config.toml
norm_eps = 1e-05
decay_shape = "linear"
dataset = "wikipedia_en"
Each number is 128 + 24 x the weight over its row's rms, rounded and kept within 0 to 255. Layers, rows and columns count from 0. The size above them is the row's rms in percent of the matrix's.

# layer 6 MLP up, 1024x256, rms 0.228, rows 684-736, columns 128-191
size [ 99  98 101  97 100 107  97  97 100  93 107 100 110  92  98 103  98 100  94 105  95  94 103 100  94 102  93  98 105 110 100  98 100 103 100 100  93 102  96  97 106  98 102 100 110 101 103 101 109  97 103  95 113]
[[138  83 154 125 145 149 132 112 103 134 135 137 155  85 117 137 130 102 182 104 134 122 113 118 132 144 121 133 126 131 138 136 181 169 114 116 147  60 126 134 101 107 144 108 145 131 117 129 142 131  83 140 141 147 117 176 155 110 126 116 126 165 139 148]
 [ 87 135 117 114 100 119 116 154 136 134 181 146 142  98 150 109 121 153 117 109 139 115 109  92 113 170  96 154 128 123 122  56 106 110 106 128 106 152 159 141 113  97 102 112 143 114  68 155 161 105 125 159 108 152 106 161  89 129 146 149 114 147 140 135]
 [128 115 163 106 138 136 118 148  98  94 115 128 133 113 140 114  76 100 155 171 130 153 143 120 138  99 157  96  59 118  73 131 158 121 110 143 121 138 119 142  76 175 135 120 104 136 141 124 162 138 131 109 128 114 134 173 168 103 113  72 125 124 115 155]
 [116  85 150 146  92 111 156 170 117 110 131 132 148 138 162 162 156 124 105 136 129 154 145 158 183 174 110 135 118 112 142 139  84 115  88  96 112 130 161 128 143 129 164 162 129 114 109 144 121 119 166 128 132  96 136 123 156 139 125  96  77 174 132 128]
 [130 105 133 112 136 172 107  90 132 121 151 154 122 133 129  89 143 162  80  81 133  87 104 118 125 123 103 148 118 139  84 155 195 129 173 127 146 100 149 145 125  87 165 125 121 158 136 130  82 116 123 129 129 117 119 145 108 145 122 123 107 130  98 169]
 [148 148 134 122  97 101 149 162 139 155 108  96 117 146 138 136 116 156 119 120 146 144 136  81 111 135 125 168 162 155 124 112 100 110 116 130 138  84 196 133  81 134  98 120 121  88 188 127  86 151 135 107 137 144  88 128 111 131 127 159 143 154  90 163]
 [115 114 110 115 133 156 124 125 146 140 143 135 121 154 149 164 152 117 129  94 105 126 113 125 135 136  79 115 134 146 144  83 130 105 122 136 141 149 151 145 113 130  83 134 142 139 132 110 123 133 154 126 155 136 122 101  98 123 117 130 153 114 137 110]
 [150 108 177 128 106 109 153 115 108 142 112 115  81 114 148 144 121 110 144  89 131 114 140 132 134 109 113 136 108 101  90 142  99 128 106 136  85  99 151 142 132 147 164 147 118 141  83  90 136 150 109 139 122  81 133 131 127  96 167 139 112 112 145 141]
 [193  91 167 125 146 128 110 144 111 141 110 138 124  94 109 132 107  98  99 139 157 147 117 112 133 155 102  97 153 127 160 129 111 136 124  92 146 149 133 117 139  84 104 153  98 117 121  90 145 132 129 119 133 105 122  88  85 146 123 182 106 117 116 117]
 [106  95 120 101 106 128 186 136 147 108  96 124 131 138  93 136 101  99  87 121  97 135 152 131 153 132 130 142 169 101 121 113 179 122 132 106 142 145 106 127  92 132 103 140 110 148  82 124 139 107 127 162 144 114 148 132 136 153 106 133 176 131 118 137]
 [187  88  86 114 106  99 136  79 147 124 134 180 147 108 148 132 124  99 109 150 106  94 102 103 107 135 130 144 111  86 116 143  79 164 140 127 112 132 111 133 154 134 163  97 103 165  99 110 141 116 142 144 148 158 105 114 148 123 193 113 134  79 119 105]
 [ 79 121 124 127 141 113 123 132 161 195 171  87 129 108 120 130 118 140  89  91 147 142  66 110 106 155 113 137  77  93 134 115 158 149 103 179  88  90 169 126 191  97 147  95 166 110 107  88 146 160 137 133 110 123 121 155 158 107 115 111 122 101 119 134]
 [149 123 115  92 126 149 126  89 122 114 153 151 130  79 177 165 139 166 141 158 107  85  89 125 175 121 140 132 122 154 126  90 127 119 122 167 127 110 120 115  91 105 133 120 131 126 156 107 119  93  96 124 128 135 120 146 113  94  86 148  96 131  90 113]
 [126 112 112 122 141  60 107 150  59 119 106 119 100 160  97 124 116 120 146 131  94 139 115 119 180 101 138 121 158  84 135 108 120  88 144 111  97 112 140 121  98 116 119  96 125 135 121  95 142 177  90 112 121 127 147  96 120 135 120 130 142 171  74 121]
 [166 176 153 153 161 100 101 130 153 121 117  99 114 105 126 152 146 162  87 168 120 148 125 166 140 128 137 117 130 165 152 127 150 135 113 122 142 129 126 136 140 123 191 146 101 152 157 118 119 115 134 173 147  89 122 103 131  84 119  95 153 113 138 191]
 [138  82 137 129 132 103 105 173 135 124 121 162 113  96 135 125  94 111 106 131 180 148 122 124 119 139 151 131 131 137 131 159  97 123 132 133 118 130 113 158 149 155 115  91 143 137 149 124 124 148 184 132 117 129 129 113 116 115 149 146 134 154 127  98]
 [133 149 111 141  98  89 137 162 145  96 120  97 122 110  87 125 117 106 117 157 111 153 139 110 133 128 112 122  91 139 111 165 113 153 128 132  88  76 159 119  77 131 140 124 115  92 178  77 155 140 121 158 154  92 115 133 133 117  94 171 138  90 155 157]
 [137 120 131 134 133 150  58  79 108 128 125 142 129 166 117 124  88 150 182 142 147 163 129 128 127 158  84 160 117 162 133 124  70 130 135 176 104 112 143 118 103 136 146 109 119 151 117 136 143 169 158 128 112 131 100 132  78 144 136 105 119 160 122 115]
 [107 150 122 140 121 124 104 136 102 130 145  91 108 115 151 139 150 138 122 167  86 127 116 115 165 142  97  84 174  95 111 137 182 120 105 134 102 143 104 123 111 158 109 108 119 146 133 191 133  89 149 100 137 161 130 131 150 149  76 155 142 137 101 140]
 [130 126 104 150  82 105 111 127 129 152 112 117  95 135 166 129 117 144 128 148 190 119 136 110 142 145 104 152  71 107 115 105 113 127  97 133 152 145 136  93 148 124 131 162 118 120 105 148 102 114 139 149 137 145 141 156  80 149 133 178 148 108 128 107]
 [168 114 139 137 128 137 118 122 100 135 102 103  75  86 133 138 143 116 151 119  97 136 142 166 112  89 128 138 134 182 167 171  91 122 143 126 143 130 137 101 164  97 147 100 143 130  99 117 138  75 110 164 133 162 121 128 142 118 141 179 161 129 135  96]
 [129 111 105 109 196 137 116 151 115 134 126  88 150 128 170 140 151  99  81 146 136 145 109 159 164 104 123 103 106 145 115  88  90 125 140 133  93  97 143 113 131 116 165 116 111 120 143 112 133 120 122 133 179 130 111  95 122 108 153 150 129 124 156 160]
 [114 102 156 111 125 133 153  96 173 148 137 134 154 112 163 115 117 143 139 122 110 187 159  96 161 126 127 127 154  86 111 122 118 159 142  93  93 141 149 175 142 157  93  90 107 105 158 116 111 184 147 136 130  81 151 135 103 134 124 116 128 180 128  87]
 [160  99 139 103 149 107 169  99 147 131 125  90 127 134 137 126 156 118 143 149 169 101 162 139 170 106 127 128  94 147 124 110 159  98  85  86 129 142 151 144 114 133 148 104 183 157 106 158 149 141 135 142 138 123 121 137 192 130 139 137 106 128 140  93]
 [131  93 151 139 113 111 110 137 110 145  96 114 107 119 128 152 114 113  98 142 116 141 124 167 135 118 132 129 123 151  97  95 129 149 128 147 150 172  87 132 152  97 164 134 147 170 117 157 160 109 132 139 129 153 141 114 118  80 101 142 121 124 135 116]
 [136 121  65 178 132  87  99 104 138 111 159 117 100 137 110 132 168 155 134 168 115  98 126 101 136  92  89 143  70 145 127 123 134 107 108 126 138  87 161 142 136 161 143 131 128  93 100 139 140 104 114 149 111 109 171 153 155 104 102 133 100 129  87 101]
 [102 122 191 179  71 142 102 111 130 126 105 181 116 116 116 165 126 139  94 127 112 160 133  93 127 114  93 132  79 121 106 130 158 153 138 168 137 156 142 134 134 180  86 150 152 132  68  95 122  89 129 133 146 120 100 161 126  94  94 108 128 133 153 182]
 [ 55 107 133 125 120 114 163  76 110 104 118 178 146 152  85 157 118 109 124 112 147 142 100 140 147  95 119 155 126 181 150 104 126 126 147 125  92 154 139 102 138  98 143 138 115 184 154 121 141 114 128 130 103 117 133 116 123  87 129 140 177 107 146 149]
 [ 91 106 116  98 120 127 147 121 137 101 106 139 136  92 167 145 140 127  90 149 159  79 103 136 120 192 129  81 103 153 163 127 135 125 125 108 138 112 131 198  73 144 121  75 120 159 125 117 159 119 157 144 123 105 116 129 138 155 116  90 132 155 113 100]
 [108 162 177 109 132 110 134 110 121 153 137 131 147 137 140  95 133 118 148 141  92 117 108 131 131 114 147 105  60 112 107 111 129 119 168 146 106 136 141 124 138 121 157 125 109 150 147 119 118 121 103 103 105  97  67 100 104 105 140 161 129 151 118 126]
 [104 145 109 121  98 101 148  94 121 128  90 100 105  67 159 106  90 108 125  75 165 168 132 115 111 122 105 130 168 129 129 132 154  86 137 104 154 137 154 117  88 128 149 140 119 106 108 191 146 114 191 128 136 110 137 127 120 136 120 116  99 194 136 130]
 [101  77 110 128 100 103 112 123 110 126 182 105 152 133 140 142 138 131 143 158 114 129 126 162 122 158 137 148 144 106 158 145 102  92 140 110 124 122 108 158  88 128  80 159 107 113 108 102 135 125 130 123 175 141 144 117 137 119 123 104  95 141 132  90]
 [ 76 155 112 106 129 110 101  95 157 104 123 105 141 138 118  75 155 119 123 119 155 110 108 136 161 150  87 165 150  96 108 125 130 111 142 154 123  99  94  90 115 127 127 158 110 161 122 132 176 106 157 128  79 143 117  97  75 135 170 118 153 132 165 159]
 [101  97  72 120 124 113 113 135 127 164 138 112 129 175 115 141 149 208  71 123 150 182 104 116 135 121 140 149 169 185 121  98 188 128 147 134 143 135 133 138 130 107 160  91 160  99 123 110 125 113 141 141 124  49 157  93 130 157 145 148 114 107 117  92]
 [105 220 133 122 178 119 100 120 132 107  31  88 128 118 144 162 152 103 180 138 102 148 136 157 127 147 130 124 136 129 121 137  84  77 100 103  95 129  80 115 144 165 146  98 152  96 132 139 117 101 109 117 138 115 159 130 138 141 102 105 137 107 107 154]
 [142 102 103 119 146 104 134  94 144 143 122 108 158  88 128 164 155 145 133 119 107 153 124 146  78 153 117 175 113 147 112 134 115  94 157 126 145 107 153 112 141 100 112 136  72 141 154 127 128 136 134 135 105 150 118 170 139 140 131 130 130 155 135 122]
 [117 163 125 110 126 163  86 175 134 107 180 131 138 129 170 112 106 128 124 173 121  95  94 152 180  98 172 117 154 156 124 113 152 112 124  84 165 117 179 152 130 171  96 148 180 188 140 149 165  86 149  82 145 126 124 106 126 151 100 108  91 135 149  91]
 [ 90 142 152 110 103 141 160 161 101 126 154 123 132 130 153  94 170 103  92 143 126 119 140 156 125  96  96  88 125 136 142 104 131 108 120 149 121 123  93  65 122 148 139 150 136  93 124 138 124 161 155 146 105 130 149 107 148 120 134  93 135 132 120  98]
 [157 117 164 174 122 161 108 151 127 160 149 145 123 125 124 136 145 137 124 138 167 137 141 112  92 106  91 141 119 112 101 106 196 141  98 103 139 129 113 138  88 147 124 119  98 145  87 128 121 174 128 162 130 158 143 176 140 148  99 102  88 121 144 152]
 [137 134 107  99 102 127 121 118 108 174 164 175 121 142 103 120 131 131 107 127 113 122 134 111 149 156 103 103 106 117 110 106 111 156 145  90 104 139 122 122 166 125  96 161 122 155 143 141 175 113 177  74 135 142 120 109 113 138  92 128  59 119 128 130]
 [142 164 121 136 125 139 136 146 130 114 128 108 153 120 128 165 115 122  87 105 108 146 139 121 145 115 105 141 113 134 105 149 127 132 147 139 141 142 116  69 179 113  85  83  88 109 127 131 116 173 135 127 132 126 127 139 117 120 146  78 134 135 167 107]
 [129 142 139 159 148 133 156 169 159 101 129  93 127 114 143 161 126 116 130 145 120 118 113 135  79  96 148 141 171 148  81 109 140 116 113 125 143  66 140 127 143 113  94 102 137 108 158 119 127 137 132 123 124 112 122 165  99 139  92 111 119 138 110 148]
 [151 172 124  88 142 180 132 103 109 106 113 131 154  95 126 142 117 108 153 172 123 155  90  94 133 128 118 145 110 134 120 121  80 133  88  72 130 100 144 132 114  99 175 124 116 162 105  89 123 106 113 130 140 123 140 156 111 110 137 122 158 132 112 134]
 [110 115 158  83 107 147 108 149 133 136  92 155 124 107  90 122  96 146 121 137 173 110 135 170 142 142 123 113 128 148 104 109 153 139 113  91 155 130 121 134 139 142 102 145 160 108 111 137 128 200 150  96 142 106 122 120 116 100  97  51 113 141  98 164]
 [137 110  87 150 117 117 123 112 117 123 133 138 152 111  94 111 135 103 147 102 146 138 151 181 125 163 122  81 124 147  97 127 126 106  96 113  94 135 130 105 122 101 158 140  81 178 170 123 140 133 192 136 127 132  96 113 119 118  90 139 104 145 105  81]
 [162 151 147 109  96 132 118 135 166 135 182 102  95 134 103 165 162  74 164 159 170 140 103 154 169  87 130 125 115 139 119 116 128 125 122  96 149 112 155 102 136 144 152 149 176 105 104  76 122  79 147 159 138 120 122 157  89 107 142 128 102 149 135 139]
 [141 146 126  76 106  98 114 101 132 144 104  97  74 133 138 126 128 146  99 109 158 137 141 122 154 137 101  94 115 152  40 122 153 151 127 131  72 161 150 168 121 139 124 139 117 129 136 137  98 108 117 101 137 148 147 146 129 100 133 115 145 132 139 109]
 [112 153 161 101 148 147 110 157 114 142 123 159 131 119 123 152 148  91 122 102 107 126 141 132  99 135  93 136 128 157 130  93 130  91 108 151  80 171 122 130 101 123 161 144 132 157 133 132 114 114 121 158 148 147 142  84 149 124 118 124 126 157 134 138]
 [181 102 145 135 107 127 112 117 136 127 133 138 103 100 137 127 120  82 114 117 137 139 118 111 122 145 181 113 148 133 110 129 135 112 104 163 128 149  83 121 119 151  86  92 142 161 147  99 153 121 117 167 149 168  88 146 158  85 100 110 168 129 150 142]
 [102 140 169 143 150  80 111 138  93 169 121  89 106 143 133 157 117  91 126 127  99 101 131 124 160 123  86 115 127 117 141 138 133 137 108 139 176  93 131 119 111 174 109 128 175 121 143  86 113 135 135 102 130 104  88 153 151 136  98 156 145 127 162 117]
 [116 116 121  99 116 129 123 122 124 124 122 116 184 135 124 159  91 184 128 125  91 107 154 125 127 116 137 111  89 130 154 113 135 130 104 102 116 146 118 125 143 127  96 104 115 132 142 111 177 129 140 116 151  93 120 128 108 120  60 123 160 119 139 142]
 [138 144 135 175 147 141 138 125 139 178 120  82  91 134 108 116 210 111 110 165 160 130 146 140 118 134 130 149 148 125 102 116 116 124 105 154 128 153 134 132 145 151 182  58 124 146 173 118 128 100 176 110 112 107  92  95 161 145 137 157 136 160 139 115]
 [151 150 122 121 133 113 170 115 135 150 121 101 153 111 115 106 103 148 132 112 120 138 118 153 145 118 143 121 134 113  71 118 160 118  97 121 139 174 140 149 135  98 113 153  86  91 120 163 114  87 105 118 123 150 159 112 126 125 116 137 101 158 106 109]]
# layer 6 MLP down (transposed), 1024x256, rms 0.119, rows 684-735, columns 128-191
size [101  96  94 101  99 111  97 103  97  93 112 101 106  92  97 101 104 102  91 105  81 105 103  94  94 106  97 101 114 115  98 111 102 110  96  97  93 106  94  96 105  93 103  91 108  98 101 107 110 102 104  97]
[[130 134 124  95 110 139 156 126 125 128 143 146 109 147 138 107 136 131 142 101 134 122 129 165 150 158 158 158 121  69 178  79 126 114 141 154 149 109 121  93 113 114 101  94 134 131 112 137 113  98 133 107 160 105 116 179 162 113  84  98 107 160 148 133]
 [174 117 168 134 138 126  88 130  96 114 132 163 112 105 151 127 160  91 148 120 125 111  89 126 146 137  94 155 124  89  82  97 124  90 138  93 120 120 146 103 109 125 155 111  99 101 146 126 145 135 115 129 164 111 131 122  91 115 106 103 140 102 122 154]
 [122 110 122 131  82 132 129 166 152 149 139 107 136  81 115 163 142 124  87 109 163  98 108 123  66 132 151 155 121 154 130  86 118 147 123 125 132  98 101 122 110 101 113 148  80 135 183 132 130 131 130 135 178  85  94 155 137 132 135 158 132  86 122 167]
 [119 136 102 138 139 103  90 109 113 135 126 109 194 142 111 111 131 158 136 107 113 120 150 101  82  59 126 183 158 119 147 141 132 138 115 141  92 135 121  89 136 126 174 139 133  99  87 113 134  94 108 139 144 106 143 147  86 100 137 133 143 113 121 127]
 [174  91 140  96  78 103 117 178 115 135 148 192 134 136 168 153 158 135  79 167 111 157 124 123  61 102 105 151 120 121 120 132 133 135 102 113 164 112 145 106  94 123 176 140 112 108 151 111  98 162  92 144 139  98 116 136 139 186 135 153 156 109 115 119]
 [149  54 120 131 125 102 138 161 144 148 133 109 115 169 176 139 103 158 160 111 127 181 131 128 158 123 101 125 167 138 133 143 140 124 115  96  82 113 121  96  91  95 112 109 166 124 117  77 106 154 121 133 128 156 141 116 126 132 106 109 111 143  99 116]
 [114 157  89 115 108 135 143 140  94 112 134  70 114 120 141 126 125 135 147  99 158 160 106 159 158 150 119  97 112 106 130 138 126  96 120  82  85  99 118  84 168  89 155 145 103 115 106 146 147 117 134  99 104 156 141 150 116 117 161 134 104 167 155 163]
 [155 114 114 154 134 133 122 142 101  96 163 147 149 101 116 127 112 130 167 180 138 157  84 103 151 102 121 157 127 162 117 115 124 151 151 156 114 127 121 113 134  86 111 116 149 137 146 121 123 159 115 154 175 157 107 106 124 130 110 131 139 183 108 164]
 [107 117 134 106 116 144 126 155 123 133 109 146 172 147 167 163  97 164  99 126 124 144 127 149 132 128  89 106 143 146 139 112  89 156 124 156 136 158 105 122 113 129 114 119 149 132  81 137 110 129 147  95 143 113 181 130 119 129 115 172 114 106 142 117]
 [138 134 110 125 123 120 104 133 133 119  94 156 129 160 111 138 107 138 147 152 140 171 101 135 102 123 142 165 128 113 105 101 105 105 111 160 127  93 136 100 149 115  92 141 160  68 109 119 150 116 132  80 132 128 116 141 127  90 125 124 129 129 126 141]
 [168 153 127 145 123 129 170 100  93 159 171 145  84 194 149 114 157 163 144 119 182 151 145  92 135 128 100 102 122 125 159 150 141 149 145 139 106 128 134 130 103  97 121 132 116 142 124 197 131 138 162 140 151 126 133 133 102  88  97 153 127 119 170  78]
 [118 140 162 123 122 153 148 147 145 139 136 137 137 162 156  94 149 118  92  98 100 137 126  99 131 120 136 141 119 111 143 135 126 125 172 123 158 143 110 123 137 103 134 118 142 137 124 167 129 167 142 129 104 155 121 104 122 134 135 151 103 176 128 134]
 [115 124 125 121 127  89 106  89 119  91 128 128 108 111 143 130 126 101 123 151 128 179 152 133 144 122  93 149 114 131 116 110 123 140 131 138 120 148  97 142 102 141 127 146 154 111 145 143 130 110 141 137 106 166 142 113 117 142 158 143 108 173 103 123]
 [116  99 159 158 140 164 141 123 132 152 140 147 110 104 112  90 136 152 147 117 144 126 137 139  93 172 114 119 149 102 112 162 107 144 116 164 150 112 147 174 203 134 118 107 135 154 119  97 157 119 132 131 170 127 132 164 137 163 117 129 170 122 139 159]
 [152 119 107 122 100 107  88 106 133 146 126 147 148 118 145 128  97 128 152 122 146 155 136 118  99 149 134 177  89 104 125 160 140 131 138  66 111 125 111 104 113  92  96 151  79  95 112  97 139 116 125  95 150  90 166 141 162  92 123  90 100 129 118 121]
 [110 127 125 184 125  82 119 142  94 158  93  80 141 100 157 137 119 164 119 142 140 130 143 112 130 128 119 116 122 134 132 124 154 107 118 118 122 156 164 101 101 102 149 125  74 133 154 148 127 126  98 110 157 127  71 104 110 142 128 133 100 109 141 119]
 [119 132 113 163 111 114 144 162 139 108 108 103 149 114 141 107  73 120 145 130 134 108 145 141 121 104 143 109 121 117  85 144  76 165 118 120 151 104 110 113 141  55 160 114 157 149 140 128 169 107 125 113 107  99 142 172 136 130  77 147 109  96 142 136]
 [114 138 125 163 170  68 118 171 188 130 113 132  85 129  88 139 145 151 121 162 129 121 123 151 136 133 162  85 126 133 109 141 108 121 134 151 120 139 138 100  95 136 138  96 123 112 141 121 146 160 135 161 125 133 117 142 111 102 135 142 130 138  66  97]
 [127  87 158 141 137 146 158 123 179 134  91 141  93 123 152 131 118 108 137 148 144 116 128 110 101 135 167 158  85 146 127 105 131 110  93 104 120 103 138 117 147  82 160  77 124 113 148 105 128 109 160 119 116 126 126  98 146 140 139 123 148 145 130  67]
 [158 136  89 141 125 139 125 121 107 194 129 125 132 133 128 144 128 115 139 118 123 143 133 137 138 144 129 172 102 161 116 110 121 159 130 169 131 108 153 139 153 113 139 165  78  72 116 119 135 142 160 131 148  82 151 145 117 165 119 136 188 147 142 142]
 [120 187 142 101 120 140 149 120 140 145 117 135 122 127 135 122 143 132  88  87 173 151 128 123 143 149 105 112 138  91 112 107 101 135 100 121 162 118 137 145  74 129 124 129 148 126 126 119 114 137  92 123 115 103 129 134 144 116 104 135 137 133 147 110]
 [156 131 126 183 131 147  95 159 162 119  91 126 108 115 144 159 131 122 126 159  70 102 116 153 160 126 113 125 142 174 136 137  98 142 110 119 159 102 140  82 124 120  95 121 133 123 126 121 127  83 121 138 138 139 127 113 127 127 124 162 126 100 136 156]
 [122 167  86 170 135  99 131 120 130 131  91 115 109 139 126 157 122  96 105 166 162 143 126 110 101 126 150 105 115 125 170 170 187 105 156 149 132 121 133 132  97 102 112 116 144 102 137 108 138 137 139  99 113 143 122 144 111  92 154  54 125 105 140 121]
 [109 100 137 119 130 101 110 115 141 188 116 125 134  86 109 157 136 104 121 119 137  88 135  98  99  94 147 116 108 119  98  89 113  77 116  82 120 138 130 109 121  94 106 118 146 116 110 129 148 117 146 135 132 103 116 105  74  82 149 142 103 113 108 115]
 [117 161 106  92 175 157 178 106 133 135 156 122 128 144 121  93 181 141 130 127 117 108 144 152 116 159  82 155 136 115 163 136  92 114 131 106 176  87 120 120 103 136 124 124 131 110 161 112 115 119 173 157 118 146 131 113 139 116 118 129 138 125 115 138]
 [130 154 138 131 164 117  82 160 168 114 157 184 149 131 104 160 149 144 101 162 105 164 145 145 138 119 137 123 156 157 123 180 124 117 156 126 107 156 137 114  89 104  91 106 143 110 103 138 118 139 135 155 175 116 105 131 135 146 154 190 137 110 131 150]
 [139 113 149 114 119 101 121 131 135 126 118  68 154 133 113 153  90 121 115 139 153 128 137 148 132  94 180 170 100 146 114  95 109 127 120  96 111 125 136 173 102 116 160  86 104 105 114 120 153 128 134 140 126 127 121 143  88 199 149 140  80 131 117 140]
 [122 180 111 107 147 119 136  85 116 125 127  77 102 141 127 167 102 116 178 149 117 119 116  97 167 149 142 106 103 105 123 110 140 124 142 100 104 131 111 140 123 136 110 133 187 119 182 151 120 115 112 109 102 156 104 146  91 147 133 128 129 151 157 146]
 [104 108 129  86 109 115 147 152 152  90 141 155 111 145 152 123 142 117 154  81 117 132 125  88 155 118  98 113 128 107 125 131 138 143 162 165 159 134 115 121 157 106 135 150  99 131 145 133 160 127 132 178  75 123 127 138 122 105  92 114 129 145 147 119]
 [139  77 144 107 137 130 137 123 104  94 110 165 108 139 121 163 120 107 167  92 121 140 155 154 125  64  89 166 133 126 139 142 133 139 133 138 104 131 110 101 181 137 104 130 111  97 155 109 115 164 132 117  77  81  95 106 152 137 133 128 103 128 107 145]
 [138 127 139 164 102 139 161 140 113 120 117 135 144 176 124  75 140 135 106  98 148 116 113 152 109 111 124 157 162  83 121 133 113  93 147 126 191 167 101 108 131 100 109 172 104 134  82 158 161 121 121 104 156  97 105 137 140 130  94 166 143 115 136 137]
 [146 140 143  97 154 135  99 118 134 108  92 141  91 150 131 157 121 100 104 137 111 152 150 147 152 112 126 142 114 147 130  99 163 146  94 157 136 153 144  96 114 127 132 143 119 149 112 105 148 105 107 133 111 115 150 124 128 146 119 138 151 117 114  83]
 [140  69 131 145 113 141 106 117 146 143 137 102 133 132 143  99 149 146  90 115 111  96 140 104 141 113 148 112 165 132 158 109 114 123 130 130  99 116 156 103 152  85 155 143 121  91 115 128 185 170  94 107 128 130 141 177 149 142 161 168 132 117  99 109]
 [156 137 124  82 102 121  88 110 136 137 171 146 166 113 135 148 162 181 128 139 111 104 106 135 107 158 149 184 139 152 137 155 135 128 128 103 149 117  98 106 101 103  96 138 128  95 134 108 141 115 115 159 119 143  94 126 169 163 108 127 150 121 143 104]
 [115 153 133 146 126 121 150 150 125 127 150 152 157 156  99 162 111 160 106 175 155 108 142 132 149 127 137 135 103 130 147 121 127 112  90  80 133 131 130  93 129 117 125 144  61 142 120 114 137 164 141 123 120 103 103 136  97 132 111 179 139 131  92 160]
 [121 125 159  89 161 119 107 119 128 133 118 103 161 139 148  82 154 149  57 139 123 150 129 143 134  92 123 124 161 153 140 127 131 140 135 123 149 154 143  98 116 140 148 128 146 129 119 143 144 155 176 111 129  99 141 136 131 111 114 161  82 147 128 120]
 [158 165 103 119 127 106 108 126  90 148 109 133 120 100 114 107 105 127 178 129 130 151 100 152 116 143 104  78 121 150 110  87 137 123  87 135 177 131 143 104 139  92 166 136 149 113 144 112 110 143 132 103 150  92 151 111 125  79 116 124 118 139 143 180]
 [ 91 131 157 107  96 131 138 121 128 123 161 104 153 127 163 173 157 109 131 115  90 138 145 130 110 148 117 127 125 109 123 117 131 136 139 114 116 118  99 101 171 134 112 120 108 122 104 135 110 118  94 137  87 148 126 138 158 153 125 111 134 126 128 112]
 [191 125 132 158 154 130 151 142 134 108 109 137 160 143 142 117 121 156 127 118 105 127 141 117 101 167 113 114  74 139 115 178  86 113 143 108 119 114 154 127 136 161 116 102 119 103 125 127 118 143  86 118 135  98 107  97 122 145 119 140 160 146 123 154]
 [128 141  95 138  94 151 108 130 152 102 139 152 149 119 136  99 133 122 122 141 162 131 155 118 128 128 121 121  99 129 170 116 119  95 125 116 155  63 128  94 124 157 144 142 108  88 167  95 141 179 144  94 128 133 130 157 100  92  93 127 150 165 112  91]
 [ 84 148 116 121  93 120  75 110 102 181 146 166 125 106 111  81 172 132 170 115  98 160 135 140 137  95 171 120 152 122 159 158 127  83 111 133 114 139 129 174 118 167 196  87 123 157 129 119 103 166 154  97 136 158 108 121  89 141 139 157 109 130 118 189]
 [101 124 133 128 116  97  73 110 149 134 119 151 156 123 118 156 139 133 127  72  93 165 133 109 151 134 169 146 115 114 123 111 183 135 103 173 102 131  81 110 154  84 113 139 123  87 173 111 122 104 122 141 147  79 134 146 147 154 181 119 165 191 121 179]
 [150 167 135  83  77  89 124 120 127 125  76 143 103 124 152 136 110 147 136 115 163 168  99 117  75 154 132 130 126 106  84 111 106 117 147  99 111 171 155 173 119 120 157 111 164 121 149 130 138  94 186 108 161 101  98 152 135  98 159 105  84 129 152 152]
 [148 115 140 138 109 134 132 155 117 106 117 133 123 107 103 114 175 131 104 142 115 104 171  95 147 142 135 158 118  59 118 144 104  92 117 103 157 131 163 144 122 104 186 136 110 136 163 115 120  81 134 148 121 113 185 117 122 153 115 158 124 137 139 137]
 [119 110  84 158 109 115 172 144 130  81 173 127 148 125 109 139 115 118 119 103 164 119 139 145 114  88 120 123 138 117 194 126 128  94 133 166 138 144 139  91 153  98 124 102 139 147 154 144 116 171 108 133 108 127  94 134 115 157 100 122 137 110 154 132]
 [122  98 146 128 150 105 116 160 146 130 145  95 160 141 124 125 122 126 130 125 146 151 130 104 100 136 124 134 144 140  99  95 103 126  94 124 156 150 170 142 124 144 139 127 163  89 134 121 135  78 100 130 170 146 160 109 136 135 125 139 126 141 125 124]
 [123 132 183 131 127 107 101 140 144 139 130 134 151  89 136 170 137 127 143 121 142 134 141 166 109 124 139 151 115 120 124 153 117 125 114 123 111 147 137 153 111 124 123 130  98 117 165 122 136 141 151  94 134 137 154 103 129  98 194 116 132 129 132 130]
 [155 143 188 104 151 162 112 130 105 102  92 147 182 109 120 148 125 143 117 140 126 149 116 148 130 105  92 154 148 147 103  97 129 149  77  99 145 125 149 134 135 169 132 108 157 137 114 133 143 140 124 128 112  92 127 160 129 126 104 136  95 110 149  94]
 [167 152 125 161 138 126 122 100 136 121  92 151 118 137 127 144 154 151 156 129 108 143 152  92 176 137 114 139 155 108 124 155 135 131 139 147  98 116 128 124 141 150  92 115 106 134 151 108 113 134 150 108 129 117 103 150 169  75 156 139  96 142 150 158]
 [123 170 116 194 147 155 183 128 127 159 152 132 122 128 133 135 149 109  90 117 126  78 124 138 143 123 122 149 165  95 150 131 142 130  97  94 103 129 105 140 125 146 120  80 189  89  99 156 112 148  89 111 129  99 105 106  77 168 132 102  87 117 123 153]
 [108 174 102 142 100 115 152 100 134 107 126 123 141 113 111 102  80 118 179 135 115 103  92 135 157 147 140 132 132 164 112 147 109 149 128 149 150  64 133 124 105 136 157  92 132  85 126 151 109 149 152 170 123  91 132  83 100  96 151 142 131 146 139 105]
 [114  99 148 130  72 123 106 134 128  92 162 112 141 141 143 122 131 121 100 127 142  99 114  93 126 108 146 147  88  89 151 114 100 125  90 128 143 126 148 139 143 128 128 123 152 159  98 137 173 136 160 114 135 140  96 137  51 144 181 119 131 130 133 135]]